Each number is 500 + 50 x the weight over the matrix's rms, rounded and kept within 0 to 999. Layers, rows and columns count from 0. Numbers have three digits each.

# down: layer 2 MLP down (transposed), 512x128, rms 0.151, rows 409-508, columns 0-63
# up: layer 2 MLP up, 512x128, rms 0.154, rows 410-509, columns 0-63
down409:524551519543567535472427499506454500499477574420546531531451533565406439519543500479445646472510518484479502465540371447536476565501425520479509478498433462534468506504418496592538451542524458
up410:452518508512483505493443588366532590484543463487504476463603559530623495458548548552523532482431458506443511440427547570562533544455589474500530480460548549466413438475517441367541473459467496
down410:540505518503561530518473467433541546459470490573538482492490502498493500513511530471504502510556447484500441470441460385522523587456496549476519424499549572441416382514480446497388449630416496
up411:503527509464546448447498541482497502569474465546500632495544552446516538492563517499484465438464571578548577532482444455488556479480486543519436400512574510438515560543380487491473577566421457
down411:478441524507480559493488542512485438540490485499491519386530582604418508467445533503528449474491523529451529545498485483533533475539561470520505463424452470437439523482561439443532549539504436
up412:425543418473470416564524453526538590567567488498566447515465502451547424443477474512438540519555559548491540403578540486508550509593388503536422443580559497512567539454475492439466490415485466
down412:477523492573522387519455442513487494464566564527580449540495514480462477492450474537491551615590492389462497507480461446466410532488491435571466515491447499599451443516422538508491442440602549
up413:449460563453481498421499607493504534488476541541542576527544397456554514436460479474479443460449443524496506366469444463437513484462455498553590434520591514525421554487555550450552486470428516
down413:463511476420554510461504565543515545519627503410545482512452461404622470449458481495462459437480518620530548428501480491395501546481625561550462425585478511525491465547572542482544483530502473
up414:490486478444534383484559491485458433520533410471535420478480596486518568510399504466483509512524581518505487514461516501536521525474444538420521490510434512531464479467531461489526467508610457
down414:485468444564432513460421536565446491442482497531524378525387468619492495537463521540408527439520494483505513589532401507574514516544517494496514475507510542466487493545505527552525545473493503
up415:621430453530443429597522382536492490431578521525386529518500480493528434463544491553485571508555508544486565569441516462566504482485572618527517523548487428530543507507473446510502423520489548
down415:522517495524567487469464556537406494548462461475546472607493609483505513515443536533496507491530446442450469459495451492442449538483597429563456535483490496543556494516562552606496582483491465
up416:451472548443557514551630471471487465480469416501455474521486449545496454531534472500439588502541540467476570531553500464428424434475553562558558514520507410503525478426445464571511498460441490
down416:502490473582459491411389470499527537508475520533535536457463488481443497528431561423514466486462516525563481481415497532493601563529428467440482493495396577514543427631445507438532523478505530
up417:494565492443612600429506516514513543671426457466518470455485524557532492501460528438496497484585555543513576527431560398515539527497492488538503500423471442496540560474498542534449559612435447
down417:465491533455559568477454492427518531482467503559468545428547416501533498534534541505516503476492444501593488554507540421491454478435498482459495447386511496507482478530516498567452447563394472
up418:484542476454498553460544516505527441461400343436549543528417600569416504461510505550491372577578440495506487495489517485387552405498580525535528471433612427495486468461419447573590524570554492
down418:441464628479578471456513579497529534493615560550484551507543492485544511493496502493564522520433471498524485437363511468534509485520468490430543439498577508437448556445555477421470519476581478
up419:537535466408600370460469577515545561507533497557473649579481440540479499507446557468471412468490526405527594533540521507503461408524462479526562403399434476567450481467520483534485461518459454
down419:468563553571425521587492412429474467491534546496450445505476487576479529511482422529490458398515512482417487508562555558507483507448469421506434460479574474513589522480496491496528504471573559
up420:532519486459510508476449494469489499504526498476488499447507408478461470498518449507535439561573507503566537453469662546454474511520493540483429495371507563508447617505426450537515511527586518
down420:451536445513498522511525505469373468475503493477504421500558466405445540468520439389534444571587543459486458507519568559411467491489567428543510466526420521584523633485574537541516520507516573
up421:553558495421491444615514476489542452488533501501549436450507500449589430509522416513533549554549345561559494541551501521387516604415465447442497388445520418461531465484513529461473493500469421
down421:438490509516499385506495467525496483464599539467500403473514537479446495529423407506475612534548523584497430494418478490439427555462508440506450538399585514547533483585480461435429515494537479
up422:501442516464469582561449503461448457509545514455461488507549496481591497438494545584621384532618496529440474479417588504496517482441565524441463536459468461505571598462430407539461599473492537
down422:475550487466504618499497337484443546472600496498478483566558510522488575390477512489460417549499492500543498533554518571394551444529541419454512490532496460581546508528557459501459533542531546
up423:508558482511459524450521550475527450520545608442459536521380443465503448531494514475545518508570443577486589509546439541503423541506420485493429420415536487421541518581473540506454530533456535
down423:459547474489512522500552493462451461528507533406574506515487479422545520553461442527457445397526400617594525559505516414491446539453468513494537443405510478470484485569488497486526443523460469
up424:519470530435529553533509438476477494544457476516496604506498485489454474468533516525481486435496569511403596516525475541467484484449489520500407573615498603435534552446454449517447505618504444
down424:426425528454455500497447440528548518527586446486489530507428535508457435450463652583503471463501515567589493509545539579497524496519470534510476582600518546491460575476361462464437511508448425
up425:471546544489461484456470518511535465487449523430541502472484431526443396485467473581562515503392587557459575512473444575523512572580418513573477406501537496500547419404425427473560499595479470
down425:537462486460622543462455566479539550512495515488514550429484508475475484534557446540478486485472542553451511490575512460409464496556408579469465549492519481522445530470537504542471536590548495
up426:563561526444429444515461520600507452502468510519438529440446567492522448480510544487457541465411486523445425512612449557497543493495470550584522472497454479411465507521462468565427462458487441
down426:527546404495412484463406554475636494493533557441527503394589513471500511527548482481487491448546536428525472526544518477512504472562500557430524389508423485508546482532439485490570519530443449
up427:611523559551459507516491496530516528501559469522576567502559535497510502534486501486541528459461357507563566493406531517490455564572477419621466454555551393464494466542413428606433496512436451
down427:479471465560497429589456500596553479488519467576558557497523507443620425530507523523576584403584443407386472399511531561383505536467465497580472491621485410626528486529472432529534503546594380
up428:492444559522541537481602545468529451493489559447445486601454494581559502469524468448531512437590461562466550474401477381573521410488531537538533480627437570472528497483474486441461500534468445
down428:453440502483447503454545579526523478463471461538462522446424528419481477545535518384553552481467472541555504380515485579505478481570510497466455502517444521492462478480462438431592575460478544
up429:544483423577572475478559520478599472608486417448557474545459582524471586522369512493533478508547422465486549488443499493503496518438463477563490480471509527502568527519545540539567590401493525
down429:629441505508545548506467444459474412550570479426462487503399555557520588433348607468575587475622446534566477516459434554580442530410501482483448557397455466584443503628415385484590507543491438
up430:550490564597463540526512518523444432515549536450407522575528409498525500604472474536485609568419512496550496601524393471494517468455547477547395538525482534541477539455578449552434620504483523
down430:425545453595452490531545524491496446380496450397491475463506420489539533492475506556433545582612621505488497536510490460456511508529513555548467443452474539517568499536510423513488491397554563
up431:491444510540432486472477495483648530538524433513516480566541538514504478468493481584512547469462486485488466444490490600487551597440563609560502485526415499537438501434419519352468481489510432
down431:465572338652476487583496520454587485531492479590522508512551513613589469512390473547516381506537502504517473430551447543465474500468618596529512535522404567511482428433588534404536536462594475
up432:432403603449497432499549504540439433485522465504483380484479582504539487519521527602528401568484483550461513497459544504490452490501585477538519488514528549597498465511585511502469485469534453
down432:565533469450553404458401467430473579458518539551480546499473488476513460515526382451493507465499596536509509410522526499447454506524513577561497527440540475446468553510536498428533528499430502
up433:406550461473458570512486413561521504527614533461570417429369363482417471614528492449511470508555538550502572491620454442446470521623464510587570444540465507446440373622426471481527466481476479
down433:512544466519594486535545417464504459497527515424565507351414508420435624452528538460435491549525422619511465518604432470436446505523532613479495515486532533508528542469509429456523472538525447
up434:429484473516511492511559523469396437468532566474510457514490458556520521412478436528523511485629520529480555542500459453458478432453522564545475369496519483530543501481513517463457582476456492
down434:508508509535542505519504538470458522456431466451518470444503505514411520536537529521481528540491542465431458582482558533520453486554453495526527419483490468520605611503569531540522525444493566
up435:541497532533430546528512517474433525529448557416479496561500537572582430512463563511527506437634399501523472496445514485507485443570556484485557562463511471523452531595485452426496511512525521
down435:512460603554476504481505528463430589435455532489505503536552512510493488567548460572475480542459457369493512458405449481430504521440599471471486589602457506577528540556551565528524502463497522
up436:506399402459450425631596527551533543433438452505559494473457450437484524464452437546523495555510509588454535524447520582472473491480419499610514532494467500565509505436491547441458531511460479
down436:462540500563571482599481489456414598472470556547574545504612555436452531552486425598510436540497461558396500537450566536412499510444525481605593560506479476502556466465525504515458468539451557
up437:541444504513517531500485444484340605575463542476436567518524558407445534448563538447485506513520512500497485503486621458563605497431480497493505573545453481513442584458572512390524489490447442
down437:604449474457566499465496505457447446480493487571420525464546488493594498511481496517510501543469543431515536426538453429459545488517521580494584447530423573516448572487466449525413510489467447
up438:532506469530536512487509426535379470508480404497612497468444488599477475426499536467513473398586481484473511525566508537438502457513498561546431453500496420517429498459497385507547515497512507
down438:478552512582468552417504530550465478454506414498565525439564573483476546541576511425442561550546498466521514530421575460577479471452472484556454464468533404534501597458530560645476507409605446
up439:470388465517464527543514526568449476584569459546551504471564559460533468541566595475498496467509430572430505503472548415467454497582543569518505474433539507518475525457656445470445504510471435
down439:530553458492419410482499519538472530484497584579511471505560558484523515609488547597514492391504486485590595529550448475526547523466567475552576546555514511604501461524523465477497476465502489
up440:453605444469481543494519507352457603514500520441589446513390486516435463525509498509526516487494397455475577467529576478509541586516431541569501542516534467378537521511509486463459460423543533
down440:445496477561502461533531486423466520440429610477513549524520519443431428586495457487526418427429430467458574503578528600509464450506562516572464563509456444519483412614455473548397557569449469
up441:471473635368468536406450497651484427379451536469423596562523586465450469448513489596480598520429493506455455450550493508442535522587509479560566515609491560466519457468482476471442527461472512
down441:489497522484526528538437574462473506495553520504399431514463557485518567500416611485450409533409546485588607494481456416498447452451561614388557540538451522499446456437502505535537533473577537
up442:502457527582490432534556559494481424440586565549471450571468518530573526492493482584419522466480498450398528403438487576498498513470465587483435555570520558466525436492443515500545452491426553
down442:575554488470508515500580437436596422568482438526505539516380523480516399438545588570379544469560432576466489514571443439472446499428586497487487451451665585425588474439488500490539433484462517
up443:572471502430517479464451506513491429460555492450508594470446551498494489502522566511485474481540469521509521542394542533575498626461516514536450570474509596540631577522463410590406489463527558
down443:483522551578516481499437465580453555469537537496448567501446528476484511533530560568594545512545507572477537504541493556429515492485541521524553488426491426504506452509481539533461569481485415
up444:433387533439450436456612419609518517526473442458566425516447544455431547564441416482389443533500429489582474468530539509465495532583402499528541506456540565519566455525402424595526528535550505
down444:533551477439576531518529488446645523565495410618512379439497512582450474469459460481385498530450379353607474547505534545448469558470487529479485521655428596445534532419553465413511525519569490
up445:515451564497468492475517437515491572622513537406528543466518511461549439507410479577541510407519480543458506570514598550470471505567565507463436491540575433431422509378404456528507508564500449
down445:471527574471613564485434468603448491509490484321549539576571484491460494451523497519558489482524528486518373548528559425550532422509465465535424499502547562494496622476459526404415496577580577
up446:465522457499431462537602455470481486545489478548468497505519426508555478476503530525507584586473508571435533524374542545459495530470566460462459606536548535432402520503540490593542608451513509
down446:494489520559512585528482508514435509483464412521539491523518478518453403483513490434517494508460435514593508524514442553496427506499485469544583507459553512559573543553506532491530441491468500
up447:451485503425469486484508406548516520471421446435526556535558542462591539528490559439448472529550485488523580516459511569428513495439469570505562441462605478512485449475533461526537536570430542
down447:415524583458504550545472577569497482526493452525502481538554410500513518550388513390475458522539542403439558472474506464469482550529499512523572515496556516473477526541483564511463429539524504
up448:518438474575487481463482449486450546576502523455500415485435513484559548518533482520505480499477519441439607531509418589569472503397532526495480520534544527458487537464608458392454536508507483
down448:519528484508534535453504461427521476523494504402530538494498487486488468575513461422507546608397453465492536498477479516507432507456495454489500514464466464543514502518509513438426434487540460
up449:487529571471478483550521551425527474537494462384424529421461441511545531439569487563513479593634447666577616483564420501489449520578601574523508498583470408500471515524491412519426537583547470
down449:557473479522545496454433433504515379569532508569491506418512466471478554524506531455488356496460528545475465484489467510374577519510616492456446506509527482636418552545426510541535601602518518
up450:438439476466498475461447580455497452534452435515491576614470582540611514460490495511535478499530477471505410449482487578386458490464525601574454505460575521512442458486424531444531599470502522
down450:527623558479470513471511445529523486456468607554493415501494501487575452583516517438456436438494502477439444519448499518479542418482537473514534586526587550378594498513444392464455540551539658
up451:490554534477492506461334557495598505470492453466539480452552533425570525420452522546525564452464416462546502446510545538444545472528440532578456450533475532438491475527453410395521464543558575
down451:473462490544511498491411504493422564445509599505529417524534549483517522546542527514443492524467538442420519562517527479442466504495479400458514523499531534555460576466593520463441458483533452
up452:532554556474434387559547484468624550456455514508414556567447386473426535425485570465444473530440477532608590526487540622534491481505421453524415484569538508462521573457495448484531485549476511
down452:615500411379597555460483415400530412444488433506476491521554402479523487497418480510497541421441516574609360429476495541545481555524427452544552491573521470541411486526398513431414532504479495
up453:548462434468422522527564418528536439566509475481544473458498555569498483524487703479497515439496443529424468534405545593524535525494476504544494512505668480504474529495513525586578426521434474
down453:529373442535524484536527519419519508480535437550574489486538478543455536503548517469601432513501528558475435571440445541521439479465529466487560512472576615611425559571479459455512508481468383
up454:415559583481466447563551549558456536532494502477485436534509479476446400544452541550508427489538497595532533512529439477472537444622551458472479425444425517483510523507488565529490487514484508
down454:528400487507478491520522410529412483397423553576527512543428565603415467567489503518466518496415523447466517490486524529468445562450476561535533485451430469513485520453432468562604496546467439
up455:528515558535498470461454404559467526517456532445541477478520555538477537511492514551468428522452532524461542512509518489513509524483519496495402565501506561514447511435528460466430545393498345
down455:523516444516535465569469524487506523395522451508552504493490484480498499486488465436520560498490423430510477546541476422491533513538529504454526401476406523592477556595475554558470438497427518
up456:537493488518519414512502481552405589489543551543521434479556433497574543478510443484558463531487553495461537535427597518485536544484528567530477501462541547436569483418473589542398497465503495
down456:532533456553464466492446413562514510485529483489508447498535519416464521414530420552549550551532486552501477470490545475480491513484573509500515472541553511525534375549506432463495471569469509
up457:423405443375539455517561444496511456508527534457519468584498527551513462531456542483548468378567491449519453501493580534459518546536481498595445533486418514507527564502445373464477584453550546
down457:588448410449533443471545410487496539451512489470459527487425524546588556418516566491566438423537397431532349491596527602483626556568456580525473523441468519497499524489442504541488546507533455
up458:515514518558490476410432546478530562429478558512523491465489520565554495450411462496576404611532564541525469467429511498481508584411433447536572422544560463479503536506504423520540452528483488
down458:561476565543497609496389465450563463496511541567606428565398465489509498456461531535500470576503525445535498502545566442478494516515560558524446573443501524485504451487557509530491465544491489
up459:435512553450535583536525432530432466501519420482429505470614509509462466444494566520500496496495466561454460615520493524602531394544440474544492526531501547430473455524415449574507443465432437
down459:501555454533552469646559510474482531438528393437491451530608490466439517461443410529438551398556481449554438494391493367555478555466538548577595482459445524479461543504485560468574488528452383
up460:498488392581385527521459477486445523521541541483614438492421425523493551515475513572495416493501533539474524505546523437514514453533520485486476500598530468532568441521483576475494515472465463
down460:441478512583396576499466567466508515498465535460570464474517525588464528408553482550365469484454503510451537548456497576532462485520568490472419435529565486513530441497537531522480472520478519
up461:446513422451570464488522587510447562477466491563577445562453497531541505547463549477522521499504611518574463460498458572552532543546441465598509518541485476528430482464419456477433503536484540
down461:577490469428604547582531509390652446596468416546565431478434628477603439452538516502501483441499450484610519474476523531538468466492428421445578436525498506353468533526511519559548478477441485
up462:479492431470555442425566483495502567434547464597464579559455562493497450480507512544437432499433516449567450545531463500480438469507520404509432397521394464511501574515466516509437616558542582
down462:440493518504556532507401443512479350535468510485535482513463575434521495552499514537484576517485422629454411492481516411404417468517436517472581499504535474419553498503534428447519485434519450
up463:453369545499468454502395501469535451482519623495490462437487562565500550456527405510488500528543435562471482475505525518467524548492582594476471560547493495455502455577480497489541494378396506
down463:521609540519454545580564425478411506506441521506473508497461512430513457533481531520588499506408521488475497510511492486531425481541438495496516486454480397542516533523490479527667477611590497
up464:512517552432513437449463568488564540460506457462517496502475482543589555498535484500477539475459450487460515445455551500438526484541483479520545548550460496477517533463494506529548529442490543
down464:520530456559506491544468504490458447510511495527498516494518427451483546442469441579496487460544593522461497440481535478451499453553415588502509502555518460458449515443528414508471562547546544
up465:565491431464521475418453489421477490414423558472489424480468523597523562510496522469424509552506485490547508408455537551516472563457456536546454517572575533421461441490559514397524469450478574
down465:454478536543546497482600461470465494469537423437429486535529545424411521596459493521504511504507509476469504597487440482449522399528430469513554523388483574515501525453481554500453556586421449
up466:534519530503478488482428567437462600579529555446612525366430612497465498409534560411522541453524419518493499492571536523568551490500486500568443515482476469463466421482493450493494468566544491
down466:476431460504528480454438508538498594485585539548537455458453531440499505496508522389534559547485431510514433541503523499513592468436379492522538464615548485432496425509481472461496435511501463
up467:475519520539457528492553502544555353494557574447450527447519389483479483461424514497543511447452474504473519392556505505479516641487561545507521579560565549472450467474454540432480578414431514
down467:439445556636584419459473496543509421478513491494536452600546430514518546501445495434486497504485453425517444453489463524538543484511573466526477390489550574498526568497457492521505496500421504
up468:489494516528433490550579488510506497423491523476396483459534540595502443577419519539420520487588465461466652531527455432529452433473496495502475578517468467461508568437508438594536490500610556
down468:469500513549495540476457541514500526563541444487504469540503407501479569375556525497487566557486536455517428435483471526561593474524447421485485453479394471420514459599511494403494474512496483
up469:607529461520440497505445439450550512539403501493554464575486468553484436402614485475564572465514509517531573490587448483494554517492477588525526480433512461503459366523467472506512428484471429
down469:410541535534462579539476543530501335485513448477549561578542595488512563527453520615434461561490497454345532458461465534490520490589555525453543483428496459449499461556623383547436487486522454
up470:432569445465477529470510615471500451571529389475600625468552487509477496480438482410501561452450527540516598468506441517511575463498475473461523477414491446479550516462492419486485507558484484
down470:524493467533491500585544507567510488556500593491367408412535503540488539571516454566504475524565484486420469527431521560514372481504598546494495533574556511473426382548548501452496436488437501
up471:511517506468577573446496471507517483536505454432536504461489483448521482454574535502538465552502495484470553572528465523555450470409537509476586436462545486473595502560387588532588514510478540
down471:494437482461412456480520430474462511495465496544529514557498594510607596580484517520594446514503535499492587481509436541513574495474512482454494414536435398491529477482450497450468508506539497
up472:526524536508493545529578559490490446531539507432478525528562427487417468458445453403600523444540519549567576549548500468482527421462452495472489509487523425461539572566510551470445412548475482
down472:445552486506517522483467524557439489563474524477491493495486474567509543480439532488506569526511474521533483516536489451463531460391423515533526492488487453545520451458476510486492520519499446
up473:584500480513488485411518488460465493526445365442519572527492508455517495422551588637500468459478384587535503424568532523590425429413482620546459508475464416451434477527489445504523487529440396
down473:465486494630585425596578525512522497414428471409491529543500411497578513509523541601452541508573381545491490414497521553552521592428498592479542520437477532449485517491501560581441535505584587
up474:407584513509505497490451506499449460503596433466580517512461483515482472446385479533471571510508493416541490488603461513469473492517496529507479485516550531530580550422540476455527472508538532
down474:425519497517477475473466539539502524548495500549485487498435514497499475519587495468459547431506485595516463510457541450512435499479464498521454539536446462530486511513499569533543448495497538
up475:530500521412500408396461546502484531502427455494487376443509522495475487429453512503538569504574436523491454475470535539455518591456583521635510560459509525514553530464481452407538503543459476
down475:468542565455429403424496478552422494485508364534491435452527504476489501486487446520448487447523477525512487588434400550530460476544531541503538551456539517506546444495505555503565476507494596
up476:519465428472534494486526507521521558596544447481613494405453508518559565421524531473526472429454521448475551449588573566481552460427509479447478540537420407457477508516556549406575531485508497
down476:404453520495507481501522420539455463572468489488506432483591499583544523458453450485540563539467505416465475528473542431524561519519491500413557469507545540485444496498530527445508484506581448
up477:520535506517635426420540552542465423514522495533451435470339543513569481438481515530458488351526536494462411536530469454542481574519533484522449546394519518586613574468509424532488533504531490
down477:548518463523538537530592569551468498460565520477503558530469426479542504451569483504372613588464457381471528526561588508564452478594409432545595475463491467575474434461489484470473589504518533
up478:501590321520449492508499543486475578527523463520513495507504633511572567514507491635527464500517530528491521521515500574510443502520513505448454388522540424513545468390472525506431501569484499
down478:557496451487586525462550511511402492549562457473519450520516392429485551454478597577471451547409590354434600514486425485483544518564495526546565394508476504504461524466576458459499396492463529
up479:472550508478492485506470554558590619518494524501639577639589519573462564528456608423419461509546515545550492466578495570496564402466542453551478456383513499490362384470547499450477563505440465
down479:535537604547454436508423421534444496450591526554521534504473470584367535609503477418529487496531449512431427562561484618524483435451541426464446521498487570495471508543525448526462529517504492
up480:480432541502528488591416453534463451447494519497540507468457577479500525460566485542536416451565469540434541469553527490531497568516569492412404532524504559508566527429445453519456510473536483
down480:535477497573428444526558446536472401418485523536491524526575515535515501520532494512570554525499514442481540500596515442453426508513454529480551414483401506557506612555511580511483512511440479
up481:437511474454432547562501555513638455469434489549411554501572521540511463517529518469569495429500452409531528495432413527563492450498619525405484550388518609504428538472540483527529484524500472
down481:485509528442533418535536387473455578509520500383486429441495465506453549472454383513434483533483475444362544486514518440641506511512470467526530489461364493476428468456468505519614509530525533
up482:528499388496499463405453555464609569497514484525547469385502546495471550435432530557443509516451502499403473427518492486583560451488450623466560487559430367545453442490539521444491484514463479
down482:521587593576496468499440485449559560464528496491602485479563445393558525515519471556446393441463590494591558463539433485518535484507545467527404496537522521411584521526498483513413449487509474
up483:477419479450496559516508461545449636509552466409495483530519487478504504440467455468591467523516459559498531502456500546369504618431603416524498491464574433430566407450462466498411529532432464
down483:379514480393460357548526540510436553502492499580450501471560455426524490548512500571512528491496556521480513534427423536452602576540481500596560494538414474427523405604573544502657492448490510
up484:478596559497503480495537492522489573499526432480515496508487488447490475485549649575554434559522498547505538499442517430590538511477520482498594436422438535452500522540427422513484490536422421
down484:497528566405609542527495456437512552618508449473508524503407518520444461543463500522441504527424478466526504520445472581434415586538363423447585494493467454498522512509495501439500544533466531
up485:561484412475490500564521593445518573533497506435481465576479492431519595357563554496563504526475479532424490523496448514495478519436579488480466488630554553447476399513554505498481470425354510
down485:479441495536479489358555491463466488473506523488485489506493469427556466507426497536486547488509452477510567535444537570605454554479463530544499484508439595524627597498524530440472545496456583
up486:580507468455569431418482490523497560588556518486595472490509412417524523484396600467403458447558580484455479471614530593575468492511510469525445552557508487514487462566518447562531562518582461
down486:587328511406543493549457582454462577518438512436395482506587498552609382479570609543554490540434473508487460624414497456638374542503442423424410587512475589487570480501529486433581511585491457
up487:579439453553526490561552498443497557543521511474505483494505488552588563478460610474495521481537467513430495508496469442582521439448547502520473578502464525623522462529462445493482588519485520
down487:505502508522544468442433588476508477518478516430574521506522548450513516497499565518464501481432479511402432454452512518410520475462513522485393627497412435538511504494513530574530574647529471
up488:549475479501478440411481493564485520611523491502519562443483517483570447525457545579538573499530441496464460501481514519488497505463462478472534488484527552513508606450409486507524463450476467
down488:509523521538560491388506398559481553509502485537510513516541490509460478528507473476457542509505452417508464561553479567499475446471482496499436508484403518478481581465480503571500517496569480
up489:469386520391591505489568459541518532507440463492555464532486479538517396476456521496521471478514538557474542464470460437476503483497479489485480518475455523506485529490472412408533543550564552
down489:436410444351596517456544484501560595537543337442501451520390514568552407436419610586518524393483483627486549479434464491482520514490493522516433503486523508446484440448517432389560487512484512
up490:556556430435510471500601479575397449484508502562532465543425554563493564473543424524467489478442488602413613441422475537456481584537502590501520526539526506538492478406485440446516472474569457
down490:549524465532385437461578526468531440432502498562540429484509571465479535480454552580542518546477539547478550589514372486450444519484510423501499514513408614630557583435484453454570535530440483
up491:539434528547475660504476490514483512489479567484495498507522456577605594498464498497497510570474512558432535460442421481415547543511604519496465511554447491523502479466447530379418550505439469
down491:434597478529596471543463469390486488441463470460515484573559440520500554513498525386479479535431589456539479389547429520436533493499449437537512530517382600476445520456533503495430481435521544
up492:501538538439480494461538479407533548469541488506514457577540518553489521540400498495504496480525570557537519391521537448552468460565475527597525423477427478447573483500464446490460478553541557
down492:485524461500572556516461475422496534494482532490498455590542590517451457462495552494521448482481541495519488497603508508361478554493437486462501451448479418412577546469498546537588498541451543
up493:517486512494492569473488548505519491390532560497442524561531487557498477525521564595515491514483527438605452576388532464389591465558533485504535547510570514511466378469461450557498444504464519
down493:475421427566527493479456615454535448430532415448562549612526578470540409531493478464523484465493449499500438482435503528450476531489527585488499532531602478483532566588481498438428423528431434
up494:516461456502500559527581475561553538458566512466634445461558396506483491550414531524534510570511493542442459414563493574499546612404433457494560495434466518450497494384539423397537483471437413
down494:521534532494502561535567470403431476480461501471562528495572400492467552610453545503460373449474534555578504609510614485459387613477491531545500589460438571535448578414498481489594430462519472
up495:581429436446487450437484497470422620534528449517504472418475597527513481463405492453499534419557527514508614500505454434585530576523489587558540497504531473550584387551473447557481467520577483
down495:506564413480483391467467473424407479478416555473556565548460452406517444485493473527460466412593566467502537601574570516573496513408464463489427477465439576493448577536506513518481408552491478
up496:431402370528525491602489439531470541435488463415503483521493552516535527531495563517460544477527453575522513535481539467512514499573556519508538468502553453537574465509544470513563482463513445
down496:470481496505476480446454478532405550498495543460525477535585495402450499530568466453438542552513536444489502599426456489541538516494575478539486501562491499410397522437406532465479442541511508
up497:464500534502590491455478485544465475499500481481547493546441624486578457446501542603517481525494489406491562437427558514581477523493426525502459493469551464506525571532450552542522472445524452
down497:462619477556547565543459478508516499461457523498529504546514536480482478434539526542570586462484438469512538496568442540545496439511443569526523458466468422514478493431485444420431490507461471
up498:560495491441552554502583439431404520533509472442531521585447521546486485457479529398451431469514494530519571521529570459431456504516433480499556487512449439582411462479510429534521580581467544
down498:441462547555450451414516528495551518484512493510440548509516468511488554534475520504513529564491468437521481415573553553496478476478521451471474517481436503459571531486528574490461492456570504
up499:451454561479555529403466487512471541498456494514568515524487470496522472535439422536500430565516489420429549445524447527432451477519364575575448466480475542540471529582467459458447585512580436
down499:518367460428463481396506553471552596541460410437475554449398450516634412378454504502579541510581454534543525463518492436438471481505438563575486559589598604493435489567494514469487510492499402
up500:518398441514555549470471487507535588520486466501453551595491433529402446433443616572545444452543546484487593373510552597481508504439520506485548516487502471527599476541476521441513438517529468
down500:542487482464572525500571485482588396375555437473468471543492448484422464491510515561580578471592549473477466566459476523586554550492558464525491433600530458527554452558482560535570483513448476
up501:569376509535548490493520477444448517565515562499475466487470472480504498428579520579454537479547545531519534523481561482513476528565519474549489665492480515499524476595504503433419506548453526
down501:470494542446526566398606534483425555514469462418544471568487532522542523485626486445480573508465506506523578471507442495507440424526579560435451488525445395536556473579460422465432492453479503
up502:497494414474463567467451481469494554608524510372636456457525569655530462563473500479580539467561443585426502448507528515485533516459631445512481557464539422454484437440424555564376488475495471
down502:545445504508507495484477426514357351435530445391460515479459544438497491486550458419415426605534486567489480481543564544512534511493498462506508503491512521548589481449534433563470463527455474
up503:476534496461485537501496450474487509428518524451487451528538549549566411495454432573477626541437502512532524585502515592497448521468432502523466525598423569519444484524447537470429564494482497
down503:515575577466509471406546519550381541555498501523433512438454504467508585549377569516538579481550491487471513596529565483445480465516497537602560503544445533521505450530525397440529475477489582
up504:490545451602542472489531501511479449507522465388527522466500476463545451508541561485484516409488504552465487426573506510577502492607412427420435541486512540453520484492473515534504465528519479
down504:550469504580476428515506515574448435466518566471543526511493436574540558421570528613524506540512494507526526463503409385555588431420431395491511502592529549499512426467582572542559456432502466
up505:513537530519533488457394453463571592411512478568478502498472509541555474502439561455499451585509429526478585496440526585491531591461458561455438515486406474467508428449503557504514593524538482
down505:520543525528505482517535567497576464524529506407542467538556527437507537502573527461492522518467510467437521479535540450419517449491463466569480521509551556503494586450471534565482409472517484
up506:568548518478499463539520417551485395566548582448508527532511511529478505518525434512539464434545540598456455538468498462501501458531592548482481543524519510478565421507484552577440444478475430
down506:567586564342440470510500534502509423514506545407564511579504382545474474499490522457554469573549507524422485561503520567439534505584511579463454471479490413478538462524535594401391474485457531
up507:386547521524507476514465611531474463505511560411509482480462494514521481521488431506455448536475489473616523491469382494463523503512473413542558500582553532479458537422475562561433583523471498
down507:515566495506490437552470492536485428512394496458557514563470511442455547505549557494510498522488532405559517478471467480502453467495510513452507590582493553502512554413485534541618420458524493
up508:547410496506472569518542515527568517478549513483515463512532387485497491478460560507478546464588492532459563531425557568574445492488512459441434547505571542482468612551463504501550513463466450
down508:528530559497455543560385489500465481444507497525530484482517469501459575487505491538535434420510446559507445563440494519423441496515470408533544486522494498564541556520485504521436524488497452
up509:354457508442538507498472440492486458399550463495447507464571557554562560469494420550578496558429483543445504418513477482515509490453421488489529467482520435489581511536522545421437559495491575